Weights of a small GPT-style language model, trained from scratch on English Wikipedia.
Size: 17 layers, width 128, 2 heads of 64, MLP 320 SwiGLU, vocabulary 4372.
Architecture: RMSNorm before each block, rotary positions, untied embeddings.
Each number is 128 + 32 x the weight over its row's rms, rounded and kept within 0 to 255. Layers, rows and columns count from 0. The size above them is the row's rms in percent of the matrix's.

# layer 12 MLP down (transposed), 320x128, rms 0.141, rows 188-222, columns 64-127
size [ 96  98  95 104  99  99  87  95 112  96 102  97  99  94  99  99 105 107  96  91 100  95  93 102 111  95 101 105 107 108 105 110  93 102  91]
[[144 114  98 127 146  87 188 158 130  97 110 139 106 134 147 123 115 163 100 134 114 133 123 149  69 191 172 117 139  48 150  96 122 147 147 126 105 108 145 126  48  73 113 167 107 152 130 125 151 155  99 201  85 109 100 210 166 148  96  91 127 136 163 115]
 [150 127 138 119 136 136 118 119 196 170 115 120 172 142 169 176 119 165  79 164  97 109 122  70 106 169 168 124 175 100 137 114 155  92  68 105 139 126 119  95 159 119 146 128 124 113  99 119 121 136 175 108  71 120  95  73 124 144 169 104 122  70 171 195]
 [ 91 145 134 127  22 148  89 146 144  63 165  79  95  95 109 128 147 152  82 108 113 102  97 103 145 142 172 133 118 148 169 160 117  67 117  65 118 133 131 151 104 125  87 132 107 141 116 139 174  98 149 176 121 141  67 139 156 143 106 136 107 192  95 105]
 [138 156 115 139  44  73 125 113 156 185 154 125  87 165 133 110 127 149 130 127 102 164 107 139 116  90  80 167  85 151  96 121  66 164 121  88 126 140 152 153 158 167  62 120 109 146 123 124 131 152 157 156 170 129 131 112 101 114 135 120 115 164 157 203]
 [108 118 123 171  84  91 105 127 124  79 108 140 130 140  42 131  93 103 119 153 115 130 151 119 153  88 128 150 153 116  83  26 149 163 153 121 132 109  82 120 130 139 114 211 170 127 158 142 162  89 135  94 141 183 156  92 109 134 100  74  58 109 138  82]
 [120 160 107 178  93 143  67 104 125 123 166 175  90  77 137 100 146 158 140  93 162 171 162 175 108 104 161 120 124 104  78 147 102 112 111  64 114 129 156 181 136 131 166 113  81  94 159 182 117 104 123 153 186  80 106 123 153 124 149 115 122 103  71 103]
 [137 123 121 124 144 137 141  74 109  59  71 162 171  99 154 123 143  96 135 124 145  88 141  94 119 129 201 125 181  53 149 122 121 136 121 152 163 168 164 156  88 116 158 126 183 114 111 147 147 163 152 100 114  70 137 105 111 112  96 106 142 179  44 105]
 [ 77 108 162  94 183 176  93 132 166 127 120  94  98 104 128 115 158 129 122 125 175 100 110 152 166 143 176 151  62 124 206 176 187 133 110 177 130 168 241 102 119 125 114 125 119 157 177 126 125 123  96 167 139 104 123 174 148 145 180  75 147 115 174 114]
 [ 88 145 132  99 159 133 126 151 137 132 144  87 235 115  93 155  87  82 154 180 136 155 108 108 139 111 138  96 134 110 143 138 119 120 129 110  89  73 174 125 126 109 131 109 104 123 156 109 156 161 121 179 124 120 140 136 154 139 154 112  51 116 101 110]
 [192 134 131 163 155 109 145 144 149 109 104 166 124 152 123  84 122 150  88 173 125  95 123  96 137  25 160 106 159  99 126 150 190 177  85 154 102  87 131 105 185 140 112 132  94 120 101 160 144 106 100 116 114 119 152 115 146 100 172  77 116 116 177 141]
 [129 157  94 150 178  93 164 142 178 204 155 151 148 131   9 150 172  86 142  84 115 136 110 167 153 160 111  86 146 166 130 103 125 159 148 191 140 109 112 176 160 126  80  89  95  66 128 115 154 130 116 118 129 133 147 146 105 120  86 143 182 113 112 144]
 [ 83 136 117  90 132 119 104  51 131  47 152  72 140 109  60  96 128  96  99 100 131 129 137 166 114 108 101 167  99 161 138 163 107 140 111 122 188 103 170 138 139  66 105 127 134  96 115 124  91 100 108 117 110 156 131 163 117 134 156 128 165 169 124  77]
 [124  93 111 144  70  95 139 130 144 115  75 156 170 125 120 109 160 158 184 126  71 101 165 116 130 152 195 108 136 118 132 132  98 135 156 175  70 117 118  70  52 119  70 105 110 119 161 102 137 164 124 106 108 104 172 111  95 112 111 127 137 156 121 113]
 [165 168 116 197 137 132 144 160 111  84  83  85 148  82 132 101 114 172 205 144  93 141 157 121 138 154 110 123 129 109 191  91 146 114 131 129 125 107 141 123 107 121 126  93  96  98 120 157 114  89 108 134 123 181  81 167  98 134 141  82 175 144  98 107]
 [211  64 157 122 154 165 180 172 116  79 165 128 115 113 115 167 101 166  37 163 176  95 141  61 191 138 160 100 163 164 111  84  94 144 107 127 136 162 107 138 151 128  90 124 140 104 118 145 127 151 156 140 116 128 100 113 104 116 191 139  92 122 134 132]
 [105  79 114 157  97  94  95 169  79 143 202 103 151 117 191 105 133 122 112 175 108 171 136  64  82 138  96 157 175 192  78 177 178  92 171 126 113 162 125 112 122 109 145  78 119 198 168 160 178 174 162 134 148 115 119 140 101 135 133  76 109 171  83 123]
 [184 173 139 161 174 129 120 255 180 151 110 134 154 147  81 133  87 145 105 105  95 134 143 129 126 112 122 166 190 133  60 157 168 128 131 140  84 172  93 103 127 151  85 127 105 143  96 124 103  91 158 113 137 112  98  89 126  82  79 167 131 121 102  84]
 [137  94 160 130 124 124 113 124 118 162 133 184 105 118 157 124 115 109 141 154 147 165 104 145 175  67 124 145 153 126 156 237 137 157 135 132 119 183 176 125 143 106 181 121 151 133 173 139 131 140 171 114 109  96 210 116  95 129 162 137 177 161 130  79]
 [156  93 196 189  92 142  94  88 154 138 113 142 142 203 152 130 121 158 134 143 108 135 126 160  54  78 120 101 150 141 119  96 157 111  83 118 124 158  71 119 146 147 131 125 186 171 148 143 101 118  94  91 184  83  79  84  87 107 108 123 137  98 133 124]
 [102 120 164 118 169 139 127 126 145 140 173 113 170  94 102 121 137 138 123  88 130 124 101 130 150 135 173 153 122 168 167  90  95  81  95 174 139 178 165 140 106 207 120 201  97 114 131 131 114 151 175 130  88  91 121  99 115 144 144 192 106 165 142 163]
 [ 76 118 124 105 198  92 135 157 150 105  65  99 140 189 125 168  98  73  82 126  84  12 147 151  90 143 100 172 118 143 184 169 169  96  86  74 146 107  92 121 128 128 125  98 157 124 129 132 120 139 125 174 127  81 141 133 103 194  82 151  98 156 129 124]
 [129 152 147 187 117  97 198 151 134 169 152 136  97 179 132 152 148 174 105 109  70 139 116  97 127 142 175 176 178 141 124 142 117 134  27 116 130 138  72 107 151 163 113  92 110 160 102 149 127 156 157 156 115 153  91  94 157 123 140 180 118  87  37 119]
 [165 111  94 125 120 105 174  71 145 160 156 165 176 108 133 111 111 134 119 148 140  98 109 105 152  62 160 105 134 100 138 134 164 125 124  73 172 140 176 127  90 159 197 132 134 166 184  67 143 112 130 123  70 122 174 117 161 141 182 164 176  88 176 174]
 [128 111 174 132 171 113 107  91 141 126 129 149 148  71 135 133  95  97 167 187 113  88 134 122 141 162  73 169 115 157 115  97 143 118 106 114  89 126 125 128 179 154 131 154  92 112 161 124 123  86 118 115 182  86 107 164 207 134  68 109 175 164 149 161]
 [115 124  99 135 106 110 154 123 157 112 103 108 154 108 190  98 170 131 167 158  70 136  90 119 152 150 134 160 140 134 145 219 150 166 137 169 115 142 179 105 224 172 174 130 124 181 110 161 139 144 184  94 121 119 187 100 143 127 137 104 125 139 128 186]
 [134 111 180 127  54 132 135 129 120 132 137 102 103 128 136  72 141  86 104 113  91  68 105 142 107 125  54 114 126 124 124 153 131 157 152  93 140 127  85 130  88 173 118 177 131 126 129 105 169 164 105 165 126 146 144  86  49 135 118 119  94 136  89 120]
 [131 139 145  81 178 134 129  89 128 142  89 158 194 162 155 127 123  95 177 106 141 111 143  86 172  85 106  84 152 102 143  81 158  70 127 161  91 134 115 165 112 146 154 141 120 142 130 147 111  69 114  80 122 146 103  64 188 170 175 172  61 103 144 190]
 [135 134  90 101 105 110 103 156  87 161 107 172 175 129  73  82 114 136 124 103 143  75 141 134 168 117 179 109 119 159  95 119 166 124 162  98 161 139 184  88  77 158  97 136 126 126  86  89 171 151 202  96 114 106  98 125 145 121 105 103 171 178 145 133]
 [106 174 113 138 136 151 151 130  68 129 166 200 118 133 132 154 112 150 131  94 155 199 148 183 146 132 125 139 140  96 130 170 104 120 134 115 146 114 211 127 111  71 160  85 195 112  97 102 139 174  51 123 115 158 163 129 105 118  79 166 125 125 106 115]
 [127 162 169 100 121 101  83 183  79 118 113 137 147 141 119 117 103 116 125 108 119  85 130 103 165 135 147  98 157 117  98 118 153 105  99 140 119 172 123 142 143 116 136 156  83 125 119  95 144 112  94 140 157 149  63  90 188 141 143  92 108  66 126 119]
 [125  97  67 124 201 195  84 118 188 194 113 124 100 126 106 135 103  98 132 123 158 168 177 174 133 120 153 102 158 162  98 206 115 101 188 108 119  59 137 103 133 106 136 106  70 109  78 110 131  80 168 112 134 150 174 133 153 120 188 120 166 125 140 112]
 [109  96  87 100 118 140  78 153 141 201 140 145 142 121  91 162 116 116 127 157 180 189 141 184 120 176  98 139 155 147 111 138  62 118 100 101 153  95  78 101 119 155  95 119  73 121 162 133 172 159 133 179 190 168 115 109 170 114 108 143  95 183 120 108]
 [155 174 114  79 189 137 177 172  87 118 160 107 113 119 135 144 106 138 192 136 149 112 109 170 138 133 142 130  92 118 187 192 201  99 145 143 125 110 137 126 145 153  82 117 155 137 146 180 146 153 106  83 125 144 176  76 140 101 167 192 123 184  73 141]
 [ 87 135 175 155 140 167 118 110 170 211 141 118 134 151 142 164 121  95  90 155 171 108 167  65 133  89 109 116 191 139  97 154 151 175  72 134 100 100  48 200 107 170 132  82 125  77 124 101 140  87 133 187  99 155 109 114 173 129 133 161  35 167 134 187]
 [128 136 123 141 140 115 165 129  99 115 121 116 132  81 142 173 155 156 135 137  68 229 117 125 117 172 151 186 145 113 162 155 143 131  73 111  97 107  75 138 102 132 143 106 114 130  84 128 172  98 162  74  87 111 104 149 126 162 136 183  95  88  87 134]]
# layer 12 MLP gate, 320x128, rms 0.15, rows 189-223, columns 64-127
size [ 97 100 103 102  99  85 103 110  96 108  97 100  89 101  98 108 106  96  87 101  98 102 101 116  99 104 107 111  99 102 113  90  98  96  91]
[[ 75 133  92 171 149 133 169  88 170  77  72  80 148 134 150 108 158 116 191 131  32 137 113 145 152  95 115 110 144 147 169 145 132 127 116 148  94 111 142 112 116 146 126 138  99 140 144 125 120 139 118 163  77 147 149 126 146  98 102 154  66  62 102 110]
 [ 84 133 127 164  85 134 123 119 145  80 112 157 129 129 118 127 184 135 135 144 168 129 252 113 126 200 139 164 133 110 142 133 173 116  91 120 188 142 132 126 157 138  93  62 145 121 159 145 111 139 106 126 125 106  74 125  64 149 114 160  89 145  94 165]
 [138 126 203  93 106  80 142 120 131 213 118  74 167 138 131 117 160 141  98 155 126  82  89 192 112 150 101 155  90 132 136 122 173 131 159  82 115 113 138 177 161 175 114 104 130 130 152 155 169 151 128 173 125 127 141 132 174  80  64  63 120 112 122 164]
 [154 125 108 116 105 124 176 158  91  84 137 118 163 209 159 140 156 124  94 136 122 115  98 105 113 155 136 189 131 124 143 159  97 124 210 100 116 151 143 128 127 158  95  79 138 114 145 126 141 173 158 163 109 148  89 101  90 207 109 128 125 189  89  97]
 [178 162 129  88 163 128 127 117 149 137 146 117 109  71 118 187 178 137 112 132  92  92 148 105 132 108  56 125 142 125 196 129 126 177 172 142 138 172 125 128 124 154 150 142 134 140 132 175 103  99 129 139 166  95 100 131  98 122 139 207 120  75 111 140]
 [148 139  86 139 113  89 125 104 159 104 180 116 129 119 186 102 207 155 115  86 125 102  30 110  90 182 121 155  84 151  96 135 102 139 139 117 181  51 128 156 130 116 134  77  97 126 118  92 105 125 160 140 128 181  96 111 105 205 125 170 127 118 131 168]
 [135 126 143 111 113 144 173 108 178 187 112 140 143 160 105 171 217 139 144 127 109 122 146 141 123 112  56 148  76 104 110 101 149  83 178 182 161  84 122 142  54 171 186 142 181  82 112 135 139 202  83 167 146 132 109 147  65 129 147 102  70  72 132  97]
 [110 151 121 121 146 118 110 127  57 128 175 105 136 121 171 154 124  75 112 182 139  76 138  86 122 188 153 186 114 159 116 133 120 166 168 147 153 135 115 123 145 164 118 115 183 110 153 144 135 130 115 161  95 119 128 118 151 174 116 149  33 148 100 164]
 [153 153 141  99 132 136 109 136 123 160 163 113 143 126 182 156 138 136 152 106  94 168 140 176 158 117  94  89  95 172 122 134 108 101 110 153 184  72 143 121 105 205 153 106 112 121 156  94 159  67 169 173 104 128 100 146 114 137 140 190 148  75 141 125]
 [152 157 106 139  76  83 150 163 188  96 124 131 156 126 151 139 129 158 196 193  61 151 108  95 143 119 134 153 139 109  96 101 179  97 197 126 151 121 144 146 101 143 125 114 165 121 128 131 121 114 112 207  64 120 115 148 149  84 107 135 119 124  83  85]
 [141 152 133 109 164 138 160 125 142  92 168 169 155 121 160  95 158 201  53  84  64 130 158 137 137 133 102 155 131 195 104 137  98 140 163 143 187 107 122 134 142 203 135 123 129  79 166 141 168  74 109  96 133 112 140  91 127  89 116 152 141 134 140 108]
 [120 182 140 156  96 112 126 163 168 197 159 123 180 127  99 172 139 141 137  97  94 158 135  90 130 151  69 164 106 188 138 144  85 182 142 114 161 169 105 180 125 121 122 122 126  97 150 156 170 139 130 104  94 156 136  85 112 116  99 127  62 116 142 139]
 [ 87 146  94 122 159  85 135 102 142 143  96  66 119 161 121 123 113  89  55 116 180  87 129 112 112 100  92 175 152 118 128 117 124 202 132 121 121  92 168 123  69 124 111 119 124 117 145 140 138 141 159 122 109 129 133 159 127 127  79  86  89  82 162 127]
 [122 195 142 147 135 156 131 123 152 131 132 128 140 173 171 160 162 103 144 114 100  75 136  99 129  82 132 179 104 132 111 146 109 171 140 146 153 147 114 117 113 160  59 135 153 152 156 105 163 178 112 135 166 168 133 124  94 124 106 203 155  49  95 163]
 [178 149 128 126  71 142 219 110 108 121 156 108 168 149 148 170  92 151 159 135  99  95  88 139 119 155  56 142 124 189 140 183 116  97 136 174 116 168 114 129 133 134 160  94 146 146 124 142 179 123 140 117 101 131 156 161 125 140  81  96  39 116  90 170]
 [121 121 143 169 147  97 136  95  99  27 117 110 169 167 152 150 146 131 140 180 115 140 133 165 108 132 150 106 120 144 123  32 147 127 150 129 130 145 147 111 162 131  84 124 137  34 109 173 169 149 116 147 156  92 148  89 119 150 135 107 108 121 134 133]
 [ 72 130 141 113 137 173 157 170 139 163 130 115 186  94 124  82 126 171 103  93 125 141 162 142 199 180 141 137 136 174  83 130  82  89 100 148 152  86 146 151 146 154 133 126 134 161 153 147 118 114 123  80 104 107 134 104 146 133 122 150 149 152 112 107]
 [108 117 151 147 101  83 117 105 169  82 146 110 145 147 105 135 178 193 112 197 147 134 138  89 128 106 169 190  95 135  68  98 134  81  94  77 178  99 128 145 132 139 119 135 101 134 174 182 150 148  95  73 135 156 113 108 140  84 111 131 128 151  66 134]
 [ 84 163  69 177 146 183 139 152 174 130 113  91 114 118 140 130 184 161 152 105 119 101 146 102 206  90 116 121 136 121 128 153  34 103 128 149  72  91 111 105 100 120 110 152 164 181 184 113 139 121  64  91  83 136 150  93 125 109 113 186 136 179  91 127]
 [210 203 122 129  83 180 146 137 196  55 161 139 120 161 140  88 109 108 159 117 115 106 113 144 172 154 122 109 114 129  99  83 134  93  89 155 185 171 128 135 116 134 112 106 197 134  83 152 112 139  54 165 137 100  80 152 149 160  96 114 100 105 127 160]
 [147 135 154 194 113 191 161 108 123 139 144 130 116 144  97 120 146 134 119  93  89 121 131 153 136 209 140 219 154 183 120  61 141 120 163 118  88 165 128 135 120 134 132  97 145 142 141 193 170 165 147 136 134 112 140  86  97 126 130 141 129 108  54  65]
 [166 156  56  82 153 129 122 115 174 115 188 104 142 159 136 133 116 135 104 111  92 152 139 115 117 134 107 186 144 117 124 102 184  98 162 114  95 115 176  88  69 178  73 161 149 160 164 117 154 146 132 152 121  73 114 139 112 127 105 155  95 171 148 143]
 [121 131 137  98  72 149  94 130  76 132 133 116 116 102 142  74 114 183 114 130 132 114 114 103 112 169 143  80 140 174 119 132 144  72 141 135 122  83 126 158  77 111  85  80 110 119 198 165 140 132  96 173  57 108  91 152  78 142 105 147 102 126 118 107]
 [163 178 164 158 140 161 143 124 167 127 179 116 141 126  93 147 185 130  74 152 153  56 160 155  91 162  97 106  80 143 158 123 173 126 136 167  79 135 149 108 104 204 125  69 120 174 105 112 181  79  98 128 104 135 186  93 140 209 132 151 128  79 121  97]
 [180 117 131 155  78 205 141 142 154 120 118  83 114 188 152 197  80 132 170  93 132  74 114 168 176 145 124 110 115  84  97 151  81 159  91 105 153 118 149 135 162 122  85  69 116 162 150 173  79 151 124 122 100 161 173 203 106  94 121 147 164 136  93 123]
 [151 131 132 112 125 108 165 156 177 133 119  98 135 126 112 162 136 123 157 162 142 105 140 133  84 168  95 101 140 150 155 137 158 151 161 143 111 135 112 106 197 131 169 139 154  58  88 157 119 153 108 125 132  94 101 108 156 170 137 157 134  64 152 134]
 [114 163 117 111 128 121  71 182 155 146 200  72 127 154 147 115  97 133 139 112 107 132 155 108  78  98  76 169  78 108 128 131 207 138 206 104 127  85 137 145  96 114 129  73 107  93 163 155 179 131 190 145  67 131 163 127 124 137  80 119  85 124 131 150]
 [156 136 137  89 133  73 149 134 117 133 127 133 120 107 118 137 104 148 171 196 110 159 132 105  95  96  47 164 127 169 124  76 128 172 183 142 182 162 139 174 101 168 148 101 168 108 111 176 128 109 149 133  97  81 146 149 137 100  97 117 177 126 157 167]
 [ 79 120 149 137 179 100 147 155 159  79 144 123 142 158 170 103 132 106 175 164  91 130 125 145 112 136  85  96  85 135  93  98 206 138 157  72 105 186 148 174 103 124  80 124 146  59 127 165 135 200  77 126 143 102 134 113 108 112  88 155 110 151 114 172]
 [159  99  90 126 134 151 116 201 158 115 144 159 105 115  84 117 100 104 149 163 107  93 133 177 130 171 129  93 129 106 102 115 141 178 122  99 146 125 111 121 149 175  76 143 125 148 162 132 144 175 129 189 170 108  91 184 148 136 167 148  63 115 134  47]
 [190 155 125 145 134 106 162 161 128 102 142  79 133 125 155 117 125 122 129 152 128 181 132 177 126 158 125  85 128 184 132  72 128 127 156 156 123 139 147 142  95 157  84  78 138  69 189  92  97 131 148 145 248 120  96 143 127 140  94 178  94 114  85 146]
 [103 111 126 147 146  80 127 106 184 161 109 107  91  78 188 142 205 133 116 135 100 135 186 156 171  91 110 184 134 141 154 145 131 207 128 139  87 137 111  95 113 110 161  66  91 147 125 130 147 178 155 183 148 115 121 134  84  92  63 175 140 181 110 122]
 [ 95 125 141 197  98 111 204 158 121  95 134 136  93 128 148 132 122 208 145 124  65 119 134 172 111 129 126 178 150 125 154 105 160 151 157 117  81  75 117 122 145 124 187 127 129 142  84 165 168 107  53 185 108 128 175 111 146 116  90 162 131 121  79 121]
 [121 129 196 113 119  92 160 127 190 135 127 168 161 137 149 194 155 152 136 191  72 143 141  99 200 145 103 121 122 134 150 148 148 119 136 101 114 156 138 126 136 136 149 119 125  67 139 151 182  81  84  75 140  96 203 124 146 144  96 121 165  87 159  80]
 [131 162 127 191 112 210 170 215 133 115 147 131 118 119 151 123 151 130 141 150 109 126 150 122 136  97 139 180 129 157 141 119  90 153 164 133 117 116  97 180 131 141  31 112 208 143 122 209  79 145 122  90 113 129 157 160  97 135 100 125 156 165  64 128]]
# layer 12 MLP up, 320x128, rms 0.146, rows 189-223, columns 64-127
size [ 96  95 105  98  98  89  97 114  94 101  96 102  91 100  97 102 105  95  95 102 100  90 101 124  93 101 104 114 106 102 112  87  99  90  89]
[[165  47 109 140 135 108  85  87  91 123 134 139 154 170 164 126  58 130 105 133  73 178 137 133 117 135 137 153 127 187 154  68 127 136 158  75 111 172  60 151 123 178 123  80 134  90 175 140 140 106  88 178 147 154 116 119 132  94  99 106  96 162 119 121]
 [148 124 131  44 129 152 136  72 183  99 147 113 108  87 116 114 143  36 112 148 146  91 116 136 153  81 130 101 150 196 183 117 122 115  89 103 122 153  25 193  82 147 189 101  92 149 141 134 137  71 113 141 114 137 177 137 128 109 117 195 124 124  93 172]
 [145 125  94 118 149 148 131 135 113 138 123 196  97 109 108 172 113 138 139 114  86 119 107  96 166 110 112  98 118 125  98  91  68 114 134  99 159 144  89 116 176 145 162 126 132 203 120  99 129 131 165 176 140 121  87 152 152 128 165  95 118 138  76 101]
 [106  84 163 135 188 119 126 149  94 130  71  88  89  95  99  98 106 149  97 139 233 104 182 100 186 144 142 111 117 114 103 101 144 150 119 156 169 128 156  94 249 105  99  78 106 120 166 155 141 133 121 121 128 160  99 154  77 120 133 131 134  99 153 125]
 [146 153 124 141 123  58 119 120 147 158 187 131 158 177 108  42 143  48 160 139 131 129 120 156 137 114  95 122 172 162 124 132 119 109 163 133 134 159 100 150  78 124 182 180 107 100 130 180 125  91 144 118 195  99 138 152 151 153 118  76  95 105 149 116]
 [ 59  82 190 120 112 114  99 155 134 155 136 173 132 143  89 192 133 154  79 118 122 135 145 178 152 141 103 152 138 157 154 128 169 148 124  96 132 187  72 171  89  97 137 124  79 137 166 112 155 149 129 120 148 125 158 116 130  94 126 185 186 111 175 115]
 [ 90  99 134 112 125 179  77 173 100  95  88 153  68 106  95 119  82  75 121 139 140 150  95 103 155 145 197 126 190 120 118 122  86 161 121 119 147  94 112 138 183 105 132 109 153 160 120 147 157 150 111 146 146 196 118 143 145 155  75  79 176 127 126 143]
 [162 153  75  88 162  90 117 138 113  53 180  92 188 122 119 114  93 104  82 155 161 133 167 124 150  92 159  96 148  83 138  74 158 138 138 170 144 103 116 218  80 136 112 157 142 133  91 100 127 188  71 128 130 111 126 177 122 146  88 154 200 158 181 134]
 [ 98 137 162 138 127 149  91 134 135 168  84 134 117 144 182 153 181 159 135 135  35 174 170 130 173  88 130 167 105 158 145 181 148 115  71 120 124 115 102 131 150 160  93 127 114  85 156 160 104  75 144  92 119 117  88  94 131 175 148 120 116 175 154  69]
 [188 127 121  72 117 164 130  99  81  90 153 174 130 131  99 101  93 211 143 153 117 153 162 141 107  93 141  81 159 135 178 212 121 128 157 133 104 163 126  92 119 153 146  87  96 140  71 107 118  95 101 144 122  99 113 148  95 113 160 148 152 124 199  98]
 [ 76 178 184 128 160 190 135 136  77 154 115 179 175 152 116 158  73 148 121  97 112 118 120  47 125  86 159  71 106  52 156 121 141 102 142 154  90 102 125  80 117 113 174  77 148 169  88 154 135 104 140 138 121 115 141 130 114 139 140 123 145 145  88 170]
 [109 123 125  87 124 131 140 147  32  56 109 113 132  79 100 114 178 202 145  91 171 143 184 206 168 127 149 141 122 166 169  85 134 107 135 152 119  82 187 118 143 156 130 100 159 108 112 132  89  84 109 134 139 137  91 111 112 155 131 148  99 139  98 121]
 [173 138 150 178 121 119 117  94 116 143 147  94 208  99 108 105 163 157  94 113 182 124 127  63 143  81 118 118  74 158 129 129 185  89  86  62 115 111  86 141 104 115 164 149  74  52 111  92 118 130 115 145 106 150 148 138 137 165 162 120 119 142 151  43]
 [208 147 182 115  80 152 174 195  95 131 154 108  49  89 130 171 152 122 148 104 140 183 137 170 124 181 128  90 150 160 211 114 118 128 149 125 102 179 119 175  91 116 124 155 130  89 151  98 108 153  89 108 141 133 189 107 171 104 140 125 133 128  66 118]
 [126  86 224 144 134 143 177 153 108 134 153 101 116  68 141 128 171 167 150 120 118 149 132 164  71 142 160 125 135  71 165 148  84 122 124 155 145 134  73 114 174 139 133 178 155 148 105 161  91 100 188 142 188 137 147 103 108  88 128 119 132 138 129 200]
 [ 85 134 132  64 153  96  82 113 143  97 161 122 152 154 105 132 134 177 128 122 138  96  99 171 167 163 115 140 120 124 128 109 179 108 155 179 104 118 132  65 196 120 108 116 113  78 107 147  98 113  94 148 185 160 101 107  45 172 196 134 135 129  67 114]
 [108 176  94  97  86  46 120 122 149 217  66 135 162 144 147 121 163 101 107 146 169 138  90 143 148 164  94 128 130 108 230  73 114 149 199 167  93 107 121 143 108 115 157 132 162 108 147 104 116  84 126 122 169 130 131 171  99 140 121 110 159  93  88 112]
 [101 147 154  66 190 129 102 162 122 123 133 129 115 136 142 125 172 120  87  98 149 110 142 165 149 112 132 159 120  66 129 146  46 107  91 144 110  22 140  68 171 106 134 119 146 111 126 135  85 115 145 147  93 179 144  79 164 156 176 116 125 115 112 187]
 [179 108 145  88 194 143 192 117 116 156 125 177 159 177 119 131 143 105  81 110 136 142 139 132 140 139 106 117 148 157 130 113 138 136 170 146 116 114 195  84  78 178 128 170  85  91 141 189  72 149 139  98 133 163 165 120 172 132 188  91  98 117 109 111]
 [144 166 116 120  74  96  73  70  75  56 118 126 134 111  88 117  58 114  79 157 132 164 149 190 156 124 114 148 189 143 127 117 170 141 143 135  96 111 126 134  52 115 126 137  86 108 168 170 121 137 104 139 199  74 109 125 142  79 153 163 116 114 160  80]
 [ 95 151 127 174 134 174 130 208 127 119 110 138 128  88 111  66 141 129 138 132 129 132 127 170 173  89 126 115 136 121 163 161 123 150 161 210 175 107 117 102 181 123 138 161 108 160  86  96 152 129  86 107 193 110 130 138 123 114 156 127 152  95  72 154]
 [ 95 133 129 164  91 170 107 152 166 136 130 146 147 149 118 125 170 129 160 133 149 151  87  92 188 111 183 125  94  63 130 136 123  70  83 184  93  64 141 124 109 158  95 136 104 168 103 131  98 124 192 101  92 154 158 120 128  98 162 146 120 118  54  87]
 [ 74 116 161 158  87 111 163 158 123 142 115 124 126 118 151 149 105 187 167  62  60  72 147 108  79 136  85 158 119 149 116 159  77 128  98 114 111 190 151  72 141 103 100 161 224 163  78 133 120 156 173 125 131  60 149 102 165 107 144  52 170 166 161 134]
 [ 77 157 125 187  80  88  68 141 192 137 142  93  89 124 121 118 160 129 156 125 129 114  52  58 170 182 117 127  99 153 115 175 123 143 103 120 109 131 143 137 137 135 102  96  82 107 166 114 200 193 123 122 114 133  94 192 132 152  70 136 133  93 113 162]
 [142  99 113  53 155 122 135 101  97  98 103  91 127 101  93 180  92 135 151 158 138  97 132 107 145 127 136 137 143 169 115  86 147 122 104 124 116  68 109 135 108 128  60  84 115 103 126 158 102 134 121  43 111  75 112 161 111 149  73 138 146 122 159 152]
 [162 116  73 111 119 118 121 113 146 121 160 165 163 178 180 127 151 133 172 164  85 128 140 113 130 150 108  69 132 101  80 120 137 117  95 154  99 148 139 124 177 170 148 148 118  89 125  50 187 150 172 154 153 120  76 150 148 132 125 144 138 132  94 170]
 [131 147 113 160 130  54  68 118 200 121  83 114 119 187 163 111 140 151  74  82 108  75 117 118 115  93 166 137  75 155 117 129 131 109 100 123 104 105 142 129 153 134  93 115 106 131 162 128 141 137 133 100 140 136 192 112 131 134 138 214 147 108 160  88]
 [155  88  30 116 179 136 130 134 137 117  78 138 170 167 130 180 106 148 123 157 125 157 137 101 131 114 111 140 169 168 193  88 183 124 206 139 142 134 149 136 126 146 153 124 183 101  89 140  98 123  64 136 106 125  53  81  89 169 186 134 139 122 157 145]
 [163 134 148  86 176 118 136 101 136 157  78 107 133 125 107 143 120  54 112 144 147 172 100 135  90 119  84 160  77 123 114 163 146  90 120 157  93 142 167  67 115 133 131 139 132 112  56 129 101 128 141  68 163 156 122 102 147 120 148  53 182  85 174 126]
 [136 131 154 129 175  88  95 130 173 131 146 175 163 142 136 114  74 127  46 149 124  64 139  85 165 113 129 126 116 158 129 117 148 145  85 171 126 122 116  78 186 137 131 107  80 170 206 143 127 182 199 116 192 161 103 177 142  90 129 150 147  85 147 120]
 [149 152 108 120 185 139 124 147 165 111 112 145 153 153 157 111 143 114 142 132 132 111 131 215 101 115  95 133  94 138 201 141 172 143 152 216  91 134 177  68 118 186 143 146  79  94 102  49 133  80 121 165 152 147 173 106  80 135 148 105  84  94 152 144]
 [117 100 126  87 111 142  92  91  80  95 114 107 183 198  95 119  84 144 126 124 107 123 152 134 167  86 137 136  76  95 180  68 135  91 169 100 131 121 143 145  68 122 167 107 124 112 102 143  70 105 100  96 187 128 161 125 103 113 113  86 191 140 149 173]
 [132 158  48 173 130 137 158  99 112 177  92 153 148 131 136 145 146 153 152 123 128  99 151 122 134 148 126 111  96 212 113 128  57 152  99 133 179 133 111  82 116 175 131 131 183 184 134 104 103 121 180  75 152 141 136 175 118  97 146 143  58  44  88 151]
 [135 103  68 129 199 144 118 163 134 150  85 152 134 171 164  97 105 169 156 129 148 162 143 119 131 104  89 107 144 126 101 143 195 123 173 136 145 130 148 113 160 121  99 136 187 135 171 150 189 136 123 108 136 163 164 125 105 123  92 118 155 181  89 137]
 [ 84 149  92 129  75 151 149 146 159  90 124 126 114 109 126 105 158 141 138 162  84  92 146 110 187 148 116 172 103 125 173  62 176 128 148 139 136 117  95 139  93 183 110 139 115 140 147  51 131 168 113 136 164  93 158 159 131 112 169 132 124  82 123 116]]